From a checkpoint of a small transformer trained on Wikipedia.
Size: 14 layers, 2 heads of 32, MLP 256 tanh GELU, vocabulary 26994, 2.46M parameters.
Training: a variant of Muon for these matrices, 5146 steps.
Each number is 128 + 24 x the weight over its row's rms, rounded and kept within 0 to 255. Layers, rows and columns count from 0. The size above them is the row's rms in percent of the matrix's.

# layer 10 attention value, 64x64, rms 0.125, rows 0-63, columns 0-63
size [100 107 105 102  97  90  90 100 104  94  91  90  99  86  95 107  92 110 121 106  97  85 105  81  98  96  89 106 112  95  91 101  89 107  99 111  92 104  96 111  94  86  97 105 110  82  98 101 104 104 102  96  93 103 122 110 111 106  93 103  97 101  97 114]
[[115 115  81 140 147 181 105 137 125 156 128 162 130 119 168 163 144  93 143 117 121  94 178 133 102 136  95 141 109 159 117  84 101 119 149 115 134  99 137 105 148 150 103 139 165 119 123 166 157 144 141 133 170  87 130 126 112 112 115 105  99 114 122 116]
 [115 137 166 119  82 128 121 142 123 139  91 129 158  95 118 133 155 116 196 182  99  94 128 160  97 154 101 100 105 125 132 141 120 124 142 156 170 137 133 112 152 112 138 152 101  98 116 102 145 107 127 146 101 152 115 117 171 130 160 136  98 120 139 133]
 [ 66 140 128 182 152 105 112 135 133 136 138  98 150 113 118 121 126 126 151 118 128 121 126 134 158 123 137  90 106 109 128 130 200 101 168 124 120 151 101 158 120  90  89 139 125 150  88 136 157 127 172 117 138  99  90 156 134 125 130 154 122 108 116 131]
 [157 108  99 142 144 141 171 128 104 105 127 144 119 139 103 170 128 147  95 154  99 106 142 140 115 134 157 140 137 159  83 130 101 118 117  84 171 143 136 138 152 152 122 142  77 118 138 117 134 109  76 115 145  99 158 166 167 122 135 116 152 134  90 143]
 [110 142 169 169  86 133 123 130 127 136 126 121  96  98 123 137 130 172 174 121 127 107 130 165 142 150 127 117 150 105 123 139 142  97 131 148 184  96 147 139 106  92 157  64 160 142 128 113 143 104 102 123 131 145 142 106 126  92 111 107 133 139 149  87]
 [127 137 132 142 120 100 112 178 122 119 110 156 111 137 127 120 132 129 126 129 145 117 131 158  83  83 118  92 137  95 115 100 111  84 137 152 148 106 118 142 167 146 115 102 146 160 142 137 139 153 162 122 131 161 143  87 163  63 157 162 114 147  97 139]
 [ 87 112 111 154 202 121 120 155 141 138 126 126 127 118 114 121 110 128 102  96 201 166 133 118 114 149  97 158 125 116 104 113 131 133 141 141 111 181 100 163 138 122  68 130 139 124 136 125 100 149 123 124 158 138 118 131 102 104 135 132 145  93 135 124]
 [ 85 134 123 153 170  84 126  88 109 106  95 120 113 146 157 160 129 125 114 103 118 123 108  96 164 152 141 186 127 118 121 145  98 154 158 122 122 113 135 172 139 110 139 103 155 118  92 170 118 158 103 118 139 141 126 129 140 116 146  72 130 115 143 142]
 [ 87 122 147 144 147 124 147 147  84 134 124 143 126 115 130 141 127 141 146 103 125 132 125 188 121 135 161 124  74 141  95 169 110 103 184 135 142 152 119 144 158 124 156 120 110  85 101 105 109 138 143 135 126 115 154  91 106 108 182 102 142 118 107 109]
 [141 114 131 156 139 114  79 112 118 128  81 124 123 125 119 134 109 176 140 145 124 191 126 134 127 156 135  80 138 101 140 124 133 112  80 111 142 125 116 131 106  88 152 138 154  82 110 179 134 127 163 116 111 163 142  84 156 104 143 122 134 146 149 126]
 [147 167 138 111  95  97 148 121 114 143 175 108 137 149  98 184 126 109 109 116 127 135  92 132 113  97 128 136 107 144 163 116 167 144  98 165 134 134  93 112 156 116  96 134 121 112 164 147  90 126 155 126 107 109 136 110 174 125 153 167 114  88 114 129]
 [169  93  91 124 137  92 144 122 156 143 130 107 124 124 160 145 117 120 162 139 108 172 149  95 124 121 154 150  88 124 162 113 108 118 167 125 139 152 132 147 142 138 139 117 115  95  86 159  87 100 104 125  99 120 133 114 140 119 160 167  75 134 158 145]
 [123 167 106 176 158  91 128 153  96  88 118 112 144  86 142 131 151 160 173 116  92 180 103  85 153 120 110 138 123 111 134 112  87 110 123 151 113 121 108 111 152 125 137 152 147  91 114 162 123 132 153 130 105 154 122 134 131 117 133 112 130 104 133 169]
 [155  96 168 102  95 162 116 126 161 153 167 133 105 134 117 141 127 105 122 105 129 115 127 139  95 141 102 156 155 127 161 154 134 118 130 141 110  92 152 114 103 161 111 142 163 124  87 117 140  99 154 135 121 137 114 195 154 105  95 106 111 111  83 119]
 [123 105 131 120  87  93 142 105 158  44 145 132 129 118 146  93 117 164 136 131 111 129 152 115 149 123 156 144 150 123 157 137 143 101 122 145  97 117 108 133  93 134  90 104 132 105 127 106 173 144 155 115 178 132 145 127 159 144 164 139 127 118  91 137]
 [158 146  88 174 106 105 107 146  96 141 124 120 137 120 103 139 119 152  96 131 116 148 129 134 124 138 120  91 101 150 130 125 178 123 163 108 111 104 128 117 124 106  80 196  84 157 133 105 149 145 137 183 126 158 111 120 143 124 122 128 129 148 154 105]
 [ 90 102 104 115 117 107 103 141 146 154 137 105 143 151 105 127 118 107 185 129 138 107 145 124 121 130 167  98 112 193  77 108 129 142  97 132 147 161 100 154 144 146  90 123 149 138  89 143 164 118 135 144 115 125 112 120  91 117 147 125 170 107 150 118]
 [153 160 121 117 117  85 131 127 173 118 165 133 148 132 132 117  92 134  93 174 157 124 123 109 209 146 142 132 107 148  87  93 118 135 135 131 152 142 120 107 142 131 100 129 127 122 145 101 140  97 148 132 111 101 101 130 160  90 141 144 104 154 102 102]
 [140 111 106 156 117 100 145 142 133 107 123  82 127 118 121 133 172 106 121  89 111 100 120 139 106 122 136 114 173 170 104 187 112 155 139  89  95 174 167 126 123 108  95 129 117 162 113 126 154 115 132 118 163 160 104 110 134 127 116 146 151 136  98 153]
 [109 145 150 126  89 190 146 135  99 139 121 106 142 110 121 131 154 126 140 135 187 147 140 177 142 137 143 120  84 119 115  96 137 108  66 139 151 129 109 110 119 107 155 111 127 135 154 103 120 144 130  95 135 119 157  90 119 149 141 148 167  96 104 116]
 [110 130 108 113 106 111 127 133 112 140 134 125 102 144 167 107 155 132 129 110 105 116 154 141 133 135 160 119 165 181  90 118 113 144 174 175 138 109 116 115 128 141 114 121 101  96 117 160  99 124 135 120 128  97  76 134 119 143 136 109 115 155 132 212]
 [173 132 125 100 113 140 141 125 114  72 147 120  77  95 149 153 163 134 127 126 130 152 136 116 107  97 157 122 134 138 157  79 124 102 174 131  73 161 113 123 122 124 105 154 114 155 120 118 137 126 142 144 101 146 152 130 149 143  92  93 118 173 147 135]
 [118 113 149 122 116 134  84 130 164 108  84 147 131 104 131 111 160  99 127 132 167 148 171 120 131  84 167 133 107 128 128 150 123 134 126  62 153 154 173 134  98 114 103 123 149 132 105 134 157 109 155 150 100 106 151 125 160 128  80 110 119 149 130 127]
 [117 122 136 130 182 108 130 138  86 137 188 139 123 106 107 147 124 166 144 137  94 118 125 162  99 107 113 147 113 123 151 155  90 152 133 131 133 139 147  93 137  66 128 123  98 162 147 148  95 123 134  99  90 125  90 153 136 154 150 100 122 132 149 146]
 [153 141 162 136 136 129 123 119 127 109 116 155 123 130 135  91 123 154 129 105 127 152  85  83 135 130 149 112 124 129 132 138 110 112 201 142 141 127  85 114  66 102 155 130 153 109 120 105 139 138 127 114 137 168  78 122 173 114 108 175 140 134 111 113]
 [141  80 122 101 156 100 121 132 134 133 124 116 142 119 126 145 108 140 117 129 169 168 100  84 119 145 125 130  76 192 141 110 142  91 137 100 102 127 116  97  79 138 114 144 130 149 142 146 137 142 157 129 146 106 163 108 133 108 132 113 153 162 181 137]
 [123 118 120 108 140 140 140 156 152 131 114 161 144 175 119 121 165 118 158 129 106 130 131 185 159 124 113 144 135 128 139  94 147  97  96 123 101 156 146 124 146 139 139 134 133 101 137  73  89  97 149 106 124  55 101 112 128 117 125 146  91 124 138 166]
 [105 191 112 130 131 125 109 145 140 145 119 152  93 108 141  97 112 126 126 131 127 120 135 129 123 143 128 162 125 186 141 136 122 153 171  88 126  91 109 156 119 133 137 138 135 111  99 118 152  95 142  92  84 168  97 127 142 136 134 183 127  96 120  83]
 [144 125  76 116 176 185 103 121 169  91 146 101 136 126 107 111 143 109 155 115  90 110 141 134 110 139  97 147 106 136  89 120 148 164 122 126 138 139 108 128 143  92 139 102 139 120 150 126 157 154  81 160 130 111 114 136 173 151 107 144  98 140 145 140]
 [150 126 106 118 130 137 131  94 143 169 102 149 130 115 164 137  80 140 168 134 142 150 135 133 123 127 147 115 188  84 114 154  99 126  93 161 132 130 106 113 163 101 161 111 139 118 142 145 159 123 122 145 123 142 126  86 134 116 100 100 100 129 133  62]
 [138 134 141 116 117  93 116 120 151 133 142 152 114 146 136 123 117 106 159 129 151 122 121 105 150 129  91 176 120 126 158  94  86 108 131 141 142 122 138 125 114  97 163 117 145 146  92 104  99 144  96 149 141 141 121 127 208 138 150 100  68 111 165 150]
 [120 146 129 133 119 111 120 102 152 135 166 123  76  89 123 120 138 133 142 145 100 122 165 143  98 164 156  85 132 117 120 120  68 114 127 134 195 101 167 132 156 113 137 107 149 153 142 112 104 112 125 137 127 153  84 124 159 135 164  97 140 122 142 135]
 [134 147 127 146 124  98 119 141 102 138 169 123 144 132 154 132 128 139 145  77 145 156 127 104 198 175 117 152 102 130 136 124  67 117 140 115 107  89 101 109  84 110 155 136 128 105 120 130 140 148 140 117 143 122 140 104  81 101 155 152 148 150 143 112]
 [149 135 152  92  91 155 132 173 175 132 118 124 173 112 135  84 135 125 140 144 110 101 131 135 116  68 106 129 123 119 117  79 109 128 115 133 162 114 142 128  96 123 141 125 174 123 143 134 158 143 103 125 109 137  82 128 121  99 107 176 146 137 131 163]
 [140 131 106 142 135 136 111 125  84 162 115 146 127 143 126 144 137 168 128 106  69 138 115  95  98 113 108 159  85 126 136 144  71 182 142 146 142 142  74 141 136 136 160 151 138 122 118 155 138 110 126 173 114 138 128  92 108 106 146 163 127 117 131 106]
 [137 115 132 136 118 165 154 111 141 113  99  98 123 139 144  89 120 149 133 135 163 137 120 132 137 189 133 126 142 104 119  87 149 140 103 116  97 126  91 166 115 130 145 147 147 134 136 102 103  93 110 143 120 163 134 148 151 161 108 167 103  97 118  56]
 [115 137 165 122  97 147  89 124  85 112 105 178 152 115  82 146 159 110 126 143 165 136 139 146 133 118 143 113 100 111 119 135 107 122  93 109 133 136 162 132  95  98 126 102 107 155 144 129 170 167 136 116 173 139 146 129 168 136 137  96 160 127 132  88]
 [ 95 170 169  99 125  80 146 122 142 101 152  85 140 132 138  76 139 109 140 117  99 106 129 172 105 133 137 137 152 142  99 129 103 156 144 111 124 133  97 109 151 135 168 104 134 171  84 111 124 124 120 104 121 125 158 140 137 119 171 145 140 160 103 139]
 [140 158 112 142 130 122  97 117 156 156 148 101 132 115 112 100 128 163 121 124 142 139 157 111 142 116 152 190 158 115 108 114 137 140  77 145 128 134 135 185 154  94  50  89 115 151 133 129 113 107 124 104 122 155 137 105 146 145 103 112 146 133 122 115]
 [102 157 142 156 116 132 128 139 124 144  97 172 160 130  98 118 103 157  76 143 104 116 118 161  96 154  81 133 106 135 147  98 140  96 121 125 153 102 110 169 123 145 132 121 142  84 119 153 146 104 142 124 178  91 142 112 154 128 164 164 128 117 128 106]
 [111 125 104 172 108 160 110 123 132 126 102 151  81 142 162 109 104 132 144 122 128 144 169 139 115 150 147 102 160 143 131 181  80  68 108 131 109 144 152 110 105 139 133 125 137  99 135 141  98 120 143  97 164 121 104 148 114 145 146  96 150  93 118 154]
 [184 141 102  99  86 111  96 148 123 137 133 117 138 131 130 116 150 123 141 133  74 114  94 133 157 138 156 125  96 168  94 157 153 140 141 168  81 100 129 112 151 116 164 147 127  68 124 112 129 135 128  96 126 139  95 140 148 148 122 130 158 154 130 130]
 [118 127 115 105 145 196 124  90 136 143 111 115 126 180 110 145 143 135 119 135 133 128 124 122 146 107  81 177 137 143 143 175 140 163 113 107  83 136 137 129 107 120 134  95 139 152 176 131 139 139 103 108 142 119 129 108  90 109  73 144 136 117  95 133]
 [139  91  99 129 154 131 124 136 132 133 160 174 103 144 115 129 114 110  70 158 144 119 127  90 145 122 103 104 112 184 130 121 155  88 155 145  76 126 104 130  97 158 103 114 131 140 108 137 131 114 158 111 157 125 110 145 152 140 139 155 162  91 153 152]
 [133 117 176 134 162 124 151 145 137 127 129 159 118 133  95 119  99 141 126 112 150 141  98 138 123 131 150 150 127 114 101 133 123 134 131 113 130 129 104 156  90  76 171  85 160 140  84 146 112 149 138  99  81 179  90  95 158 126 106 101 142 152 144 129]
 [101 111 133 118 118 150 123 110 119 128 125 121 120 172 170 167 143 104 186  94 142 132 151 132 102 127 169  97  92 145 126 153 139 111 138 159 185 112  86 141 163 132 124 127 117 113 127 141 141 153  96  90 130 136 132 113 120  93 110 125 176 123 102  99]
 [ 97 121 138  99 128 124 146 140 108  98 141 143 121 152 137 112 171 161 103 154 125  86 165 125 122 128 139 141 175  77 123 139  82 164 153  85  99 130 106 116 151 152  91 136 115 121 137 147 149 121 108  95 123 175 125 115 117 137 113 152 110 112 135 178]
 [127 193 134 126 119 176 133 126 124  91 120  83 120 120 136 164 121  89 108 136 151 123 137 120 161 130 139 152  75 142 132 122 135 108 119 150 165 113 112 141 158 133 157 163 110 102 124 182 152 142 106 108  85  92 141 151 130 100  99 113 148 123 123 121]
 [108 132 133 119  71 118 119 165  92 116  75 128 120 130 128 163 157 116 161 170 137 129 103 118 112 115 121 107 100 107 135 118 140  83 136 128 142 115 117 167 169 144 145 177 148 150 102 119 140 139 152 151 153 158 159  83  94 109 143 120 111 137 149 111]
 [127 152 150  97 156 103 161 134  97 140 178  86  88 129 133 129 132 118 133 123 119 120  87  85 149 128 108 115 146 120 139 129 141 129 130 148 123 102 137  97 122 120  81 160 131 114 124 148 157  96 144 171 163 195 147 119 128 137 112 109 143  90  94 132]
 [102 121 126 116 172  86 139 133 144 123 117 168 149 110 141 117 104 126 165 154 125 129  93 114 158 156 126 149 101  88 148 119 114 122 164 154 118 176  88 120 130  72 154 125 117  86 134 107 121 118 141 130 126 107 111  94 172 114 123 132 125 150 157 170]
 [124 176 121 109 118 105  86  66 155 145 145  83 130  62 142 120 123 165  78 136 110 134 144 130 143 127 135  85 151 116 109 163 134 166 118 123 124 146 119 130 127 143 126 134 144 104 132 127 174 126 145 139 139 148 139 132 123  92 126 176 147 143 115 111]
 [102 113 175 107 157 146 131 115 140 134 148 107 144 117 127 118 147 125 103 111 166 131 121 130 125 117  82 136  75 121 132 124 137 107 155 122 115 149 105 157 101 140 112 149 133 137 156  89 111 108 109 139 110 141 174 147  84 135 117 107 217 140 143 109]
 [113 133 110 148 184 107 130 174  96 105  92 102 167 134 144  92 155 129 125 121 162 175 122 133 126 120 115 102 133 137 117 127 102 110 118  92  91 141 105  80 148 113 158 117 151 127 134 139 117 164 152 139 130 150 147 110 166 168 108 104  96 106 118 135]
 [126 141 115  96 156 133 140 111 161 156 141 104 138 146 136 149 162  77 170 115 160 105 126 139  96 153 121  98 111 129 121 117 131 152  92 115 123 117 132 135 132 176 150 120 152 122 148 127 121 117 131 143  43 108 132  77 135 150 118 155 121  86 146 120]
 [ 84  87 132 138 135 134  72 119 102 102 112 152 155  91 160 129 168 153 128 131 122 130 135  85 137 148 126 148  93 155 149  90 126 158 100 132 109 137 133 118 165 175  96 145 132  97 104 168 110 116 128 148  99 147 119 122 120 145 159 146 160 125 119 151]
 [109 104 105 135 140 165 136  99 119 143 103 115 174 125 124 149 118 131 150 102 101 144 140 152 120  73 139 106 101 125 145  89 133 137 155 170 115 146 121 191 140 114 124 120 127 120  94 189 152 123 152 116 140 106 163 136 110  90 108 157 140 130  95 117]
 [113  97 109 145 159 117 141 115 114 119 131 105 125 177 121 149 147  84 148 131 133 129  93 139 128 134 148 135 150 164 108 157 144 140 152 126 127 180 122  99 118 131  78 116  93 151 132 128 122 149  79 107 152  92 112 101 120  84 119 157 160 167 119 168]
 [ 82 119 151 117 133 131 112 131 111 109 103 174 153 108 107 119 149 112 144 123 123  85 162 153 130 111 117 133 113 120 193 122 165 163 114 127 167 127 114 153 165 117 124 126 106 123 125  93 161 106 151 132 123  91 141 166 110 170 131  89 108 120 165 118]
 [137 124 128 113  91 161 123 142 149 127 117 147 133 134 108 106 162 106 136 159 123 131 161 122 137 151 109 107  94 163 171  93 138 103 145 120 101 173 133 107 101 110 107 119 120 107  85 133 131 100 132 158 126  83 137 137 167 184 119 181 107 147 103 140]
 [176 163 156 168 131 114 119 115 120 122 142 124  94 138  62 121 145 140 105 146 139 140  88 194 121 122 147 143  82 150 112 141 112 136 144 119 134 151 101 147 120 111 120 106 130 121 102  98 100 103 139 107  89 154 146 127 105 125 132 168 114 166 143 134]
 [131 130 141 111 145 118  88 167 121 187  72 104 159 128 119 105 113 129 119 145 122 130 129 129 125 119 153  67 129 147 106 141 132 128 110  72 112 120 147 116 131 141 141 143 122 157 119 127 177 108 180 142  85 121 115 156  81 143 130 138 156 119 129 138]
 [ 93 132 101 138 130 138 131 124 185 134 148 143  99 100 170 112 112  94 139 107 130  94 106 107 145 111  96 162 125 143 110 148 170 155 144  69  89 116 148 125 133 150  99 108 122 177 141 115 144 130 158 109 149 112  99 142 126 134 128 181 108 130 126 125]
 [110 151 100  97 162 113 153 146 103  97 106 103 147  72 153 139 122 141  78 158 156 111 128  87 103 121 151 127 104 143 133 140 108 132 165 137 123 133 153 173 128 109 123 144 113 124 150 136 108 164 128 102 124 126 150  76 128 131 175 159 164 119 120 117]]